{
  "num_hidden_layers": 23,
  "hidden_size": 224,
  "num_attention_heads": 4,
  "num_key_value_heads": 1,
  "norm": "rmsnorm",
  "norm_place": "pre",
  "bias": "none",
  "parallel_block": true,
  "optimizer": "muon_variant",
  "learning_rate": 0.0201,
  "lr_head": 0.0144,
  "warmup_steps": 41,
  "batch_tokens": 131072,
  "max_seq_len": 384
}
Each number is 500 + 25 x the weight over the matrix's rms, rounded and kept within 0 to 999. Layers, rows and columns count from 0. Numbers have three digits each.

# gate: layer 2 MLP gate, 576x224, rms 0.293, rows 189-263, columns 168-223
# up: layer 2 MLP up, 576x224, rms 0.307, rows 189-263, columns 168-223
# down: layer 2 MLP down (transposed), 576x224, rms 0.179, rows 189-263, columns 168-223
gate189:501498498501501507492493489504497503509491504499514501500496517506502500513492498495504485507501510511503494494512494493490497502493499500499500511497506501484499504501
up189:509495502505503507504490504499508508487493498514489503502505501494499500482509499506501511505493505494509493510496503503503498501502505507503498494512490497500495509493
down189:505501499498497500504506499495512505507498497495514496491492493499499497507493490494502509487504494518502497495505490501506494508497508502501496506491501500501492494501
gate190:482523516499524494505473529501482482472555540521504513503528503496498516514484520495530499492494486477527505511493529489481498451484490465507522479500497475503500525483
up190:497521490523499527514498496498475500500527476503466486495514490475506522493492525506513525505522485512480462474501510515497493524519483527534542502487498439499530476477
down190:501523525490488522512470484488480466498497519497449528485518534506481511494501487509514531502518460498482486512504512492502503462509482483502467488472498481511551512515
gate191:501527498492510512481516494509481509486504478516497526509506503479508484530487500492483479504518483504501516520482501480505475505477494511534502518500493517488513478498
up191:510507478502513522487495484499504488501489497511477519516506504476498509509517517512502503496525484481500487535526497496489528509495511495499496525477518489482486508501
down191:480499515485503489503485501488498507493487481508518513500511509494493517501500516510517499469508504489490515508501483482486450498508464499493482520492480524500500482485
gate192:496503499495499491494506502496503503505491492498504512495506491493501507502499503500495497493508496507508498498504490501505491497502497492509499499493503505491497507493
up192:509493503503505513487498496513504501498503505505496497511496504509500504501504501500494501503495506493501491507502499489502511493501500503491496509501506494505492489497
down192:495492497514501490502498509497497499507506489502507500501503496508502488496507493499494497500500500499504509502502509496500498504503500490502507498505502499491495502498
gate193:479512480436490467492530503492448517491478515546504472540486435472496544525472461525454502463453524533478517504477449521502533527502489485494538516479472548471456492494
up193:531515494514510527480519510497414450534526487477479524461495443491507506458504492502525491508486490506493497494488557506533522513496454501497509509495476471553503487458
down193:537490495462473520517502491531520453480506489548424454505493500468529508540458458502463516505504536523491523535517429509493505503507486504507494527519489534469477500529
gate194:513499472454482473533501513492530497529523554517515491526505493485549517478477471541477446541508500477528477545543449475562508519453542509502451533513479501499508474518
up194:506382446469457457539500477519515521467541465563476452531489462439495512539485531488533523499508481470518528510479469462525509442494534482501508495440515491508483499493
down194:451467505505500492590470476520481464460479467544508535500497485501475488495489440545520440471445512509514503497493482487541526449496515540478504542451458503477518499509
gate195:514492486506502508515506507477508508508514502501495510525520475506485508555492480519488502498523473521507479503501509477493500485475494463517499491512516479504482525524
up195:512537509480482515481486525508483501503497492500495475485499513459506476460521533495510496498479532492472510485471519524514483521530492525481517515490500515500522468453
down195:495479519523490485500525506501509504479543514493525529503502458512531506497504493489475508510542485517514499527492477492485541506503525488502491501492485505482511500521
gate196:504495508494522493555513502506514489519508543523502494530554506499535488519519486468485515506498547519474488484498530463514505500503508566483513497525509444489527499456
up196:510493493477493521498444544512480460479500508453501519490512511461522520442502479498503495461480517521512441480516498496528454522526504460469534538473429511507507480507
down196:492495508522508502482529480490497493512499469480450490489487487474516500496537474471545472489444522483482486492470498542500520502508537473523469454519541516484476492519
gate197:545489514494469534484499521460511530484531556525496508486533510499509508506512504478458520516485539519495504480495481491514515502513490561478474520480524487475472492505
up197:537431535481482483522491508495472472500504538521515500510476465525477501515466492460469483468492480532532523457533487488459509492502490521512493522448519475526477552568
down197:481478497515497521507501435464530491431482482479527481524546526536471539497493494500532490516537493476521552491514469507509520491537496505510537529513505478491513522489
gate198:523487511533516497529500495440544495513514512488524402526440477550500517609482555537468481481557453521445518499476562444451500500496490525443505490454494473479476503488
up198:433519440467480526479469455548446442562471491514495536498522501523530484452491473460486540510491587499498459521492511558527468489505499529494509561510513492547608491505
down198:504533492535485486484507507531513493506505517549484481535445461535534437483540540455488494490521449495485560456531526485508514534492513530510497516509509499514565443481
gate199:515533516515508489492491495519485506510526513463496487511462459528477520493471553459502482500493519509466480467465506501485509514496532477513483523495531513509497524524
up199:504504525495509449501547489498497496495489514500484503559534477534521480521480526479499475541475493486472489451516519495498517527501486484506477503476529475488466495577
down199:532494506507485495513498482509482510475487507531462489505449559519485506512487522488537554484433498526465519488513490519532524495487455516519471510477521493532524487490
gate200:444540485514502521546535527545486535471475533522423493474451500425555527482459495506444544531501522547518530558506519530540508463558531529490531480483555486519517453559
up200:475475475512462469480508499493496511510505499550539516533495500515466500527485489530482472485552460518513469457493519533488451510473487494507505580509430492444512521452
down200:481560528468440494525534504502496553473502524505536509494503512521482528494478514490481498495541497480513503526427517483500486481525451534504494458544480483484485484485
gate201:489500495487504493512497507499489506493495499495498503493500502492509497500502500484499494489505503497495490502505510502496487499495494488500496498487491494495511509495
up201:510503508509481490501505490502506486506509489509511499510499499512501497513504500504509501499495506493498504493497491502484504500506482503514505511519505505501500494500
down201:503499498502492495506507504519491509491500503491494492500504505501503501491492490508495499497510494504507487509502508511507493501494486498510480494490500491481505510507
gate202:517482506478478516499472536514503470489485493478504517496475502503507487515474517515507517487527476574528466501503487485465548500501521482483493503532449476570509484443
up202:493475499453497506473529504527510538500547485497531490499529497530491494519503487525508491474500547486506491485554516497508511482483504540560490485483522494509514526460
down202:499498516516522496499499519479523511495494503501495517467506490480532489493486505527540536555516525514460487528553507510505453482499473463516527494544488471483507476486
gate203:536519491464480505532481512498500540507531502489472485470514486501501456484560494479476490486479496478499575454471486487479508463564475510508463491450558501512537489503
up203:510555566483496501514508510546481556527527482475492504481463463488491443484471510479499484510527493477493551500482467504546508475543508552531467525490524529522514453513
down203:540479499539496482494513498506510513480475534482524446501551558529465458469571463502518510507528501496504540500530504506475422510557463508557486491509496535506532510487
gate204:486520570501475546477523513464462501487438503520510467521508462519554526502497487506534529508464476493508539520519504491537522561514522532513504505496512472466480477494
up204:476517530512508509510493521497468525533501518527482484466522477514503541460509461471477503469449496514509507479468558472532512495488519456531514508437526506497532441501
down204:515516537520491501455508529508512503510509466491538486506475483524532543458519444498455467483546544483534515490538498507529491504472491517528555482521484536496502536465
gate205:491504518494492493527485506507502504505505495488491499505491503483498516485482500503479505518496504511480508494522511528506487504523514482506498511475517500502497489514
up205:508523493505500489493504517497495525466503517513518490506503490509521496495508507509500493491503507481502501510488505487514521497470490505501502497527448515498493516497
down205:518488488511486499501495506490510503512497515506489510503498488495518468496486523496509499514495479497495512485503526488505537498515492481506482477495515510498490511495
gate206:504500491499513503499497491505499506500494503495501502489501500500499503497509506498507511493503505494495499500502507487498509502498503497495502492495498496496496504502
up206:494501511496491500497498500508502501499505494495508498498498499495500493503499490498502497505498496496505498490509502499497488494501498505506502510504502504509503504496
down206:502502493503491503494499495504498506508493509490498490499497495493494501494498503503495507497496514496501492497507496504504498505493494501497494490505504492495503497497
gate207:500530500498501491471502502501480523514509496503482518494468497484517513468514498456477455516510499460475506531475529478493504513467487442523454479495484504493543525470
up207:502490468495494522513501455476495512548510490500492524518487492467525477520469492511473554502475497514512516516528483538466493499482509527486517506501496478500459477499
down207:522520504511460469495477487485443509489521521492507540500520494442512474498502471503505479510523478479512534469496512486504513507508498532512485495476474506483476495475
gate208:527522486505525454525490484519500473472519542481528548502468521441523516482548517474523505505499460442538499552518486456517496476481514480474508552500546526484512471464
up208:473512450482479474498508507508459499463544482494488471458481511466525487471497501477535512503441563490542474548492483528499508487492493503454526519460524512478570520518
down208:524531514562509486534491568538461513471507487496500476529487520487465504490492522484512469469465465480541491546511504491508483494480431511518529530502522478484536564470
gate209:527480535534523522488496504488493500463530555497493549523496490473525490527527521462472495509492447507508478473505488520571495500517515502511510527472548513475519455551
up209:508492463475491519487507497525505527526511466530536515464535526531478501485498514501488494486453480486502548449469511465493532503524537471529505441518502504502487540533
down209:546498516487447472522496487497491437517498494530493495518487513550506510478514459509537502509499479514541498495476498472503495461513493540503509443532528528515507504511
gate210:507537505483481508501472491498514491490493510479482499513518506504490505497510501487517500529516510523473485506522520503479500494507494503491500485519480496488528521522
up210:494499494503509474487505519506510522508527506495502505517528500525506503508496499502488503522503495516499519516503499502516511496489522511518496497486519498472502507503
down210:494472481495497538499495511492482509500510512501490521494503509476505520485500474499488469495498499511505505477511516536491486505518497486508513528491496508500494473480
gate211:454522460508548556508476507482541506485488542526555510515526537455462519593401510507552496527509514528485527493471460487536497503493460536475551513516533497469527464568
up211:503525481467505509483461514457538535501483506517543464484548532494503482529484479490537421482499529478472525533545464465435515476503506505444513476463489551450548473506
down211:528493515505517531496461496494496495468538500519501494478496463518520488469494548488486474492545514547479527528503483489448488497482457476548493489512519493535552516501
gate212:501502504500489499505504502498492500497488498496503497496502502494505492501504509504500495512499497505498501504503497503504508496497505502499500502502502500496505507499
up212:504496506500502501499495499505499510508500496499492507497507496502500495496509494501494499500499500493503500502499497500503507496499502498499499496499515503509508497496
down212:501500501496497504503502499501502491493497500498499502496498501504504499501499506502496503496501497496504499506501502497497494500495501497504492501494503498502506499503
gate213:446538506518465499491501503562521517530543550556515544510523486541520494540458478525500496514448508508493501523473544489496493530510504467480491523487481474452476493518
up213:487476501456463539533453480476497508516508486533496527457471516473487486533537497440487512468505566514489521506514488525477502534532546475482481518494526531536550478494
down213:512489500531500540536548483489518485496519521484506494553457505474464528471498521497496521493575510497510504508491499508524498505542502502459518521459495526517500455554
gate214:464494479525518535455505474516487485500571509489500544478524489442517526523464539484530487538434488495509468501489532490545482488506515541507475519503490507514461519504
up214:528486493496505461510512483526516505523459492483531470494487518505464493457520490469478520516547504507510520499506473526494479517520490496444484442520523472493500478534
down214:511522478489480500493504497494486466464504518516464501512471492490506522508514489460513476532491481504515497488466504457507517503499503490487522499493492504486485490482
gate215:511450482499456511497508521494490543478507519545518482519512495535444466518470515513442506495513484513476496481546484494509514530506490504484520500457527480512456548534
up215:554499478514457531483523554501507527486446531512494537496501509510463505480513473509493480487483501515481499508455480478480525504447492467517526521477529497489525507502
down215:468495508498507478465506517547493558518549483508533508509484516473504489456501513495463513478504491496474476512417535492515504499529498488524491556526503516504438460493
gate216:456504483523496519512507484482472475441464517529519493544508495483457493506486526483489429504508523472548524465546495530544507540443467467545487503444474503482446530479
up216:546485509505460484519534484504456507471491485501483463474493470407461507533520457500502484525452450506506472487484467507472514451514489524518489532496504511503535534473
down216:523483504476452471471494502509478505489541515524505494536495548480496502514476519469536526478488530462527540524500520537453536481494518490479503509453494533509490476501
gate217:506524491528506481518488513501501504467514511483477503455463514486505524542509530473503498494528522498495495456489556505524477525487494535459453465510452547473491437495
up217:523466551510501552502471515488510412535448521486474502528438500484489496480504483488499425453449507515497455544543484524487521465516527482495507523503482498478502506519
down217:479521509491491462514512442498507476552443524510503494435492489423526499505511510519443533510501477489484475487482488525479487486522497478481508484518453493520493508454
gate218:506512495494495520508481507490472523496488527500502502480503487509478486543492501488501490513509489497512505509496505504513509514521508503492484496493506487492506476500
up218:506491508496487497511522513494502520485508508504497489501516486493485495513505508520511493473478484518491524503499487487490498522511503491494502507491492500497483513502
down218:495530476499501496499501491494510516511515496507500510502522508515514510491502504507486511511505506511496511485488510501488501503492498510508496521503500488525512493514
gate219:468512443489453464505472509515484579525477503515537471499482483488503471535497498496467476515537520526503527507507487498537464515473520568529510498512515521465545486533
up219:494496505491511530507484477550474519491526516509543488508515477497485484522513468514494510498524471462502543498473493545544478518441513517501553482451514413528517491483
down219:484547530539514522476530485493463515513490496511474487499430458478470489469474501496521508496463497506486538468479494526531510500495513479520477518498475506509542506545
gate220:485538492501471464442504478515487498504485520479491486482491497481507490574491516505448531471561505466495529523460513504530482502522506525468485500465562500469445497486
up220:503519466486511461451484467558513509491507512469483481451512529520530518548507512524470543473502498474493516504482527433535526514475535514437474487443538492478489507515
down220:503536518496480454492494497516520497546497478451450465506507530523450491499478466517510551471508495496507492557481502493502418456496469451431454492515491570538515516520
gate221:453516470518495499438518460492452523545593521507471581515482493480540556515487501535518473457539550499498516479477554507539550526479497500516476507514524557518493436476
up221:525522488468449446486537499438545500519464533505476462543505565500504509526551501514506520493510462517530428545500518510443511503474493479514543493485503490462535462512
down221:511517520521520505485533432506484503553538499477468488508526464482537473504511544490501472525520506539534502472496496462499390507494547490464560493514552482516454480481
gate222:511471468499487484511517483515500520525426522546486513498507474546513488487520520474485474497517471490520472510517504489452530497493514492477504530545459526497524481458
up222:483503456499514497521524519492491520499482546540467539457527448495521483466493527519503463508476505469537502516543512483459505518505498478491530514571485545485578521498
down222:470476487521460511493533483499502482492481485429467482521486485523531518481502525491501500487487526509552494493512538493505516508530480501551501466496481512528496518490
gate223:478502498514480497482475541464509504503504508536534537494482499496490476530508503420494463513490511495514489463494490494496493500522522538448472490478524525510525531501
up223:522489534457511525468538436535502516478466524467484467531470531571502529479498530543460462433507501511493438481506523508484499507501500512512500486516503510515430447523
down223:511542475538497494524501498530524488492505520497520516496512499492508552501525517569510437517455495474508586490520461572491462542509528487472459496439469447434482511499
gate224:471496501476487531517529511511519486477484489481497514504521494482512530550512554472490520544517507469476497476508516480523520582514519550509488505479504485480542509488
up224:519490471520498525498480497441531467563483513449556540498515496507486470517498538521475508464485482496525483483472450504459473510536510500527512495521518498493501492482
down224:559547480505504443491479505490488496538531507528490536525488530477471483508526487494474478514512483511511546510500462546545489452486507481477483495472539517496491487478
gate225:505504529480513488526510505512475490495508501487475522495501474487522486454506468518481531497487490521512522516485477472497507485480503480480496480530540552495504507533
up225:469509525494505496499524521495485489489543472490503509500530502496496460443482474491509506489532502547464496478518495516495500463489526483512509497486531526482510491531
down225:496508520514495507482471503491521482466479504522517506470500492496493511486465510475501511460483460489485512509489508492508506514496526537498458487546484514499503507523
gate226:520517469482529500502474517574487494461507495498494539526476520512504484530489475540483457447519431506505523446443533517496484553469476523483504463506514524488504474525
up226:474535501488457521506463514499547531499485501492474513529486504508534477518505527483466495498501515475491492470488481507475489525476515476470542486543511475481483515505
down226:503479507488529495496492486482546513512513511467504476502537517475490506474521534486449559502492501454509547428493506485507563478476496470546548540508509462557489499497
gate227:489520513493502490502483518473523513461485496472484527507483488451506508510459494481462528480508499479500485493519499531488496522498505488486512487518489502534493498474
up227:509486503508539480513527477501485555509508477489567477484512524481565503532481486487485480479475482502477514493486528489457518503496459490496517447518470541542491586504
down227:526480442507577511497526460509498533527494505486485486463495521538484490485510514470498530485521527513517486514466539518484543490489475485527500512533482472486500511487
gate228:508499500484520487496512513509501491502493500509510474494528490505489488490526498479491518514516487502494503512462500506513503485506502496469480484485516502508494494488
up228:484496516485504510506501515486492501500493482504519491501521486500489464482529503481507499519519508522510494507509514503507508494516478490484472465472508487486492513508
down228:489486483492514508491486521507504460512480504483503492493534509483493490493514493496493504510487485476499502475530497528489462495496481478477531473514491506493488492501
gate229:555446507492444510483487486514402455525473527465497484476445467443539475494488518490527511478509520455507507502521532486498504518495498490532492482501517453489499501474
up229:446504504526535487536513531481552513494527484530503501531520500468502516472493526468490454496522519528458537485470480522525535468491431453483414505497535464558477512519
down229:461478494468508560547530478493531521502511463499486509532524486545473529531461537479514526495454520534517504455523449483536501428455492503443495507519516509538521489496
gate230:496447461493479477540487503534514489448477471499505507570530508482459537521516523532505470482498533481540498451521517475540507552454500548502541485488488470488500480538
up230:513491508507522522505496507533529460549496495540522516494518520552467472519486464469515486542520490529528510513511482513506525473557523496475466452510498485513479494494
down230:457532506535469513471542491551458511523484499515531509490515535464473457529461472484507500548528503536516533519492478532461549502464521506498470490471540497509514509484
gate231:552463578419516465507518464482569515511494443517521459582511488517502479522527520467497463468484510467527480480531496542503510494509452511467460461454545503504480432500
up231:465511442560532506503481540501414487510505525500465483430505515476505478475487533488547500469537517476533513490499517552473476448505495487491534448540466488515519553528
down231:517541488531515498533539533519501560503509490503562479473466530539469484488466507493450492474509554503460532463469509499491567480477485541536575470497477538523497527450
gate232:490528485468465536488454524481533508438500476559528521463479506470509503534510505459498529530454467477503463471571469482512500478466523486489503505457498521436500440498
up232:517462498522527508502491504503460474580466524514455531468485481503518517508467532513482528544499534484503501473433485510475489501501463500489568485487505469495551532503
down232:483543446472482522477530512452494446469512484525450480492450528485507515496528550531478496529439509444484518475487484488495498485504542521506523445570467492468534529511
gate233:502546493523473488519559527498454501466481520469512538468513506487493504453489548519475507490474503382444465443500534499554520535500484499474499498490507485477488479425
up233:500547504453483471470502476551535524510511493529467505454523498481461473529467481512514476498463511519452516457495496503473514470476525519535479477473519529512528461500
down233:489468510502488474492440531522509550495503509489478486487516530473511515516509469491455495511549521514467506522532549471493407529485499530518404416549448497485476504540
gate234:479495493516505482502476493483519502528520499505509513475507493514505485526473504480496486472497513522499501497491482492475486486494438508487513502507516508515512508519
up234:519492510497481514506498488499484469453479512502505491527495484504494526477520513505519491524492488469510512504519518517524488517514539510487517500501483509481496469477
down234:539452485520496486506524498476494521496505566497501494492494511497515513502512520507512477491483513488537518483495498475513534484535484505504500488497502491488508528506
gate235:542499475477468498495503479493492479526491478495487461551504515524498487499462489489467489505453510499524503485531470500482473479501518519518522471477554511521524523477
up235:452572494486499498510489496469501548500549505515547480501546492489459498515496535498534495494527516525472508521474502505485495486498478510534529540499480499507480465464
down235:493507494477482497462549500512472475483534467478483495474513481504492474532517500524505502477521474487537482546495517509517527519480454501469513491493523503499507488502
gate236:508485515428469531483484559443481499518542514500484494581475541526449455550538506501516465487549492519517508516459484518564536532529555553519521495477457529480492507531
up236:496482472507517454521472515528537482495510496517512447379487517495517492515567471527457532527533532515532521505475530513475494502507429523499550541486509474531553487534
down236:476511485369471447518526467536466495479515497526544480482477453484473562526538492512471562505456468465513502513469479481513529493531444516492553542501524510457497526467
gate237:476491495514512503513495462501498509534520500522502497451451492481471472507490516491499520497489504527509502549506477524505509492477434497508499500485508498504441506520
up237:519486477489526512507507493488505504462453495485482514516535500500511490514483483518508484476527497489511498449511548496490517540491564500505515493508464510504521493495
down237:473473503497471517469507509494491517510524491515494467482492527480476506482458531509515501491503523475475481530532495497481505490502445477482491515512518521520523499503
gate238:483499507482517512501509496494509524510493512496486479502494484501489496509495500493498489495484503499486526497518501479498500505507512513499493505498516504506508509497
up238:518503493505471497487490520501492483490498488492533524494514504495496507480501495502495513504496517489515480507488506511503501505492495492496504479480510501501506494498
down238:515505512492501497472502503510489513495501506507519493490505490510504497495505497521490502503520504512505509497501501491512512503519502489504509504497502492509505515474
gate239:502509478474453505542467515518513499494528534489505538484480506459477510463460509461473536523494507528557481516453471490470518533475478474483506472523526511498507556471
up239:491493519489513498505545461442466513520510485490450492515521480509497488497545479531500498487484491497468516532500527466497516455492497516503509500478478479550544485529
down239:472473532514480461499486502472460492509494498478467443537474494475535561518533526482481548530530548500496506493500504517548556520520490535505443527498506529516526458506
gate240:489548492468493473503458509519491477508453541475502480515482491519472506491502493523568480472480502503495479530490517551521521514509523516436520532506519479486531489483
up240:501485510473529441506503488506464498519517512534530511459503502462481529531511539511515510536470497498513466573512463511492502537468514482468517513458500555475492487479
down240:503507531492511450494514457516500519525481512494486501512452501496500495560482482500501518488526487532521502507503522526527539462487540489514534491484506481484480534503
gate241:513506499517500497513497494510493496509521514503512518495500502499495504505507507505497504514493492486506500502517483498498490520494507502513492503497474499511491503479
up241:507502503519500496510508495509492498503518516503512516495491510507496503501508504500492497517495492482504503513517475500493493510492517507509494509494477504515492500483
down241:505510501497494502490506494490498497499507476508489507487504503496501497511499480491484496510489514502482504480484501514508488486494498481505511498490492496501492487500
gate242:524518473496551479507530515496504499492513510526509476493493511515520508451480439497490518494514537545428531529539474526506530534517460426537544490489553525523510513465
up242:541504548433512499492503512542545504478464560434423506486473484475468542475483462542514520483495523510520499503498524485475521487521517509467483479506528529535500477513
down242:493502470521521508509508534446509491539512482538488497516499515556486516485503480506504452533465460471502514526504501480449444470488500536493522503496483506499498495512
gate243:474489442539534500490497540508516528512495486487514543463466457503532492500512492484482480524548483488477486487523560468444481511459499524468541512505497450509509488435
up243:550516494506482541493536521492497495473489483515461504512528538495513462459502519523491491532492518465486525495479500508485506504527473541508562528461532491487490517491
down243:508516496506546512445525498497495509486466509502506518448512476499505458518522503485544511517479478515516490500515476492509498544462484486508516483481489485535485504487
gate244:519546504544492516487511493498493507535467494493528488488532463526537476504489501529512517481506495482500519531497455510468515518495535529483480537468511531502475486503
up244:473499517472472477525528516486428484475490467515508520534467531472493551456475530503492518522532506527503465507507491511507487513491478514514485501480518504495481495522
down244:482491521480481501493512481479478520511495475496530474496513491470504501501482480534505491481540497498499493455530516510524530515466497459530536478481485512485504494464
gate245:536517468478515545491510467475477486486513475503510509502478494469458522556507450473517520494489497524464482498491557486507515516489493438442498476499521474471490489472
up245:490455425504517512487521483526500429495529500447490476490490503505482486560496468495543512514512483505466464528477486469472506536473502439510465493488480462504507533522
down245:493489476543490497534477502512482481497492463460543506501510479517503452451514520486506479505462502458512488577496432543463450471505465496451470518510476473552550480507
gate246:499527494459484503534486492489504480592506498512542487476506470507497525497521523505492462494541526516532510473499513515517514518486503478495450511483515495488446521533
up246:455539462535487507450492431495482508515509536482499512480478486474481510472517508502498491507508499521493494446546487516542514481493481481496482505517523499464461495475
down246:521473503483494505511519499464536499452511459504519472511478533500477488476489493523489514510509512516481506540530516490536490528496488492517466455469485517451432551483
gate247:508496497486507516502493495488493499508490493500494501498509501494503496497487504484485501492507491512492496508502491479504495506509511488503480511514495488512507507503
up247:498479516497498511509491485509514488499499502498499497494501487495507518496483505487499494494501490496495503501493509501497502509486499497502505503504500493508505511496
down247:500488504496514512499501505500505505507489507500504491496500477503495510494490492490484509494488492510501496505503497507493493492505490509504486495494504479490502502498
gate248:475532492509482480474532541489522534469526515525494536510529511498494495514490485484524466513519522488486504479522531492557446527478497503485497491494501531475516527504
up248:467523505493485500521474529491501488518498423484506480481490487502443502515447478499545489512484497493498488506524525499522484524487481494491558515531516505497465512509
down248:491494531515499482489539486530474491467475489513446533486520493460524509530504475505463516454463496482487461525520494522490487465486479487499511493478463523499520504467
gate249:519522519478508484500518516492511516489486467517521522482540512510476478463526498477526527537490492507518496476509478500445493482523474487449552553542537528472506502515
up249:447517501471456505558501521515508449507466496497439446458474496486498517504487479545466442482493523518463491475436486479504543471502484516511487508445463517528516498472
down249:488442502472515486527515511534558487502487503487490473527455491472521469520498478502482512497442475473499489491459485555540508489490518532461466506505532517458531493513
gate250:498492508506516509504514520476508519509509508498512488505490547502480491500488491505486513526467508508513508515490484515473505501492520507495510516496493512515480491501
up250:505516487490517510509492497524534489516505486509509488518494508503482516485496514491500501525479537509515501528502497492486525488495504495493497498496513499514493501514
down250:490503484477492512498531490507476501496509494506486521474500506491528497521514491502484506494483493489510498509494482527496484503501529492527530508485497524518492511511
gate251:505498498494485503498484489520496496489504504493501501498512502485505500489480504506489510511516487507492488510510500488489498495507508500512500501507500492481513492488
up251:507511492490476497494478489502501489490505492487504490494517499485504495491494511503493511510511483501493485511515500498493487496504501504498498508502503496490515506498
down251:516509502484497501510482500499508488523506500495502497482518492508503494505502511507489514485507498499489490527510490511482503492510494503487510481504513492489503514492
gate252:561524463499504484503490491502474500486512540527476444502508495515481481497491512482510495465497522519479488479513489509473493532500526484511504509515506487496518472515
up252:463480503510515505521525511499494500487523449491536525484500528483508513522527485520496469526498501471529488493508488497538508494503513516531524489504502528521450505510
down252:499468491479503506525468507510501526500509477468510489517491499500528522465538510488487483514513518497484500502492520474486503494499504505503506525475501509477528508466
gate253:531518483472507458520477514522503471481479460481494512471499529496507488489515535490481546489540513482511510499499525468515530524561481498515481436533495479487495473498
up253:503492485509481488500531490507541516513519506496530496500486497512489525484468475506495499496489476513492491485489499504525483523467492515486484570499530533482486500473
down253:438503538555508472501517481495539514480505563516514541494519475493524480498471462504481498513490521539475455508506518513522545518521476515507535484519530490437503455514
gate254:500506509517511494506501508494491502503492505508506487509497501502487495494491505510496489499492520488506511510516497505484500503490498515497495509501504493496504485511
up254:515501512510516493499493500506498507498476506509506495520507501498492492491502498519499489507489510489508512516510499497480504499496506521496501506495506497491504483503
down254:504491504497495509490489493502499501508491497504513500500490513493488509499499503485507497499493498504484500499500509492494486506487499486489493504525502503501493510492
gate255:498527483466486505484479511514478504495537508541525503503530487505474566547488502492442510499466458524483436490523493486512495526474491444448505528493520509476506502446
up255:496505386493534552528490455548508529514487539515517503503461473488461482492478486510491525523475452472476498484506446498529475495523476455512524506527470475495495479518
down255:510528498508474513489495490462491499482519448510529527460503511493479482492555479509512492508465464511488498497509500499518501499493523463450463494506518505518499488496
gate256:499501469497506494493494500517501496483487478499510489504488499483512521508494494499499487503501483517507512496528533505503482498473501496487479524514491486469499484500
up256:504502496492469501507494487530502490504486503514508517499505511491494511487494475498511508471486486511499511504519515512491484489483501526487493537500479494505505508491
down256:519492499502514508501501484513512529502483492483497499499502492503506480490500502482508511497514515503477492507518472501487518490534478489497504500503492504488507493494
gate257:514504473425487457539504478491487505481492523485507486505479467513472505492503471491487476493479480485468499451544511525468500471513507437486485527471533498481501515491
up257:475518546548501549460508441471567479549490496468469530494473544451530520501554508450493535491535468507506531491432529524529493510444518495521452541505528502505467457431
down257:501466530530511542478460491449506505527482513483494498538501500528478515525493575455518474531532470520560482468505467503511498526465535520559452534501479527499534550462
gate258:502528511515456480525516456502534455562523475509503498507470525531475474516452518550558477521500523502503496544538517495556511463510492521507513512479521480518469512550
up258:502458453481535512454530497484524471478464546507532444477560534463517554510523488468496505492479474486515494458485500510475487557478544541531499517512483473485517484459
down258:521487452499536455488493545510432499464512519477485533478455474516466514521483506481461527458485486510485486510497472509508596452503550529535460502496522522501481476472
gate259:531484459455521531481486562527510504534532510439498494482526500548521481487546525459518500452492532490486518495519474473517510529451465497419516477495510489504495509533
up259:502531509514549516528472530542531485526560484503499536486524467526487507479534470489561548544513552492510507419487494475449532547503463486425497532546533477484465455503
down259:442499504497465484469472489498528492506584484464528484435545464487492533490478507522470535488620452550520497416492485477477520452515461531536488492500512511540456568484
gate260:515535501473540481433517442495509461510506468472518534475476549533542527508468454482458558522504559488464474481497471453493541501455506499485467471517436549511468495480
up260:496499532502470484522488488444507525535506536502504474480541542478475479510523536470519494485526470483522512499459468508445474474505520501462526518489499466496555443510
down260:494482522556512500559464462560487531490530502487514471518490494528479518525495522478450473473492472511497481411502476463538511514449484470514496498461509472466515497563
gate261:533461492506528523519520522489466484490481506503519492515418497503528485467480453534509507487470493491491500539549478522537477512526516505511463506494549478491505482518
up261:543458528499505504501454535461481502501517514533540501540485493488547504484465453504458501490453490530501509473546507519496480459494501477497441457508525501495494519484
down261:447487471496492477550528501515510498503471451462456500518532471510467495500543490520509543538479518487514492509510510473503506491505528516518500463480480499507519496496
gate262:491497503510478503468493540496495426534519477477480545499536502469480547465488470492432503505485526575540553537557460466519492525517552498572557457473512514522502538479
up262:478507551460458503454507479545436448523517511462474506501512478533553482479499517513473501537550502457482459492527452476575486490497533511478543478542517510533492477462
down262:539502564437499500463521478501551512468527501501475520490485515541509499520512474499475499491566478476513463537427462465513473538562506491487508520507509483482462478467
gate263:498494525509486542473470433507484485519502525502553483501509493543482491483460563469464462473483494520494483488516482500458481474546532523535490548524491505490487482541
up263:506484522487545518507510545486497512457513522490487487520486517494482509536527450502553515504526511528495500486475493505512512538488491447463497494481524508528512515495
down263:507544485498479530460491487501500514496537471527491510521492495494464500475505553485508489493483479475532526518458464504461552496497460500516497463556484517509485466494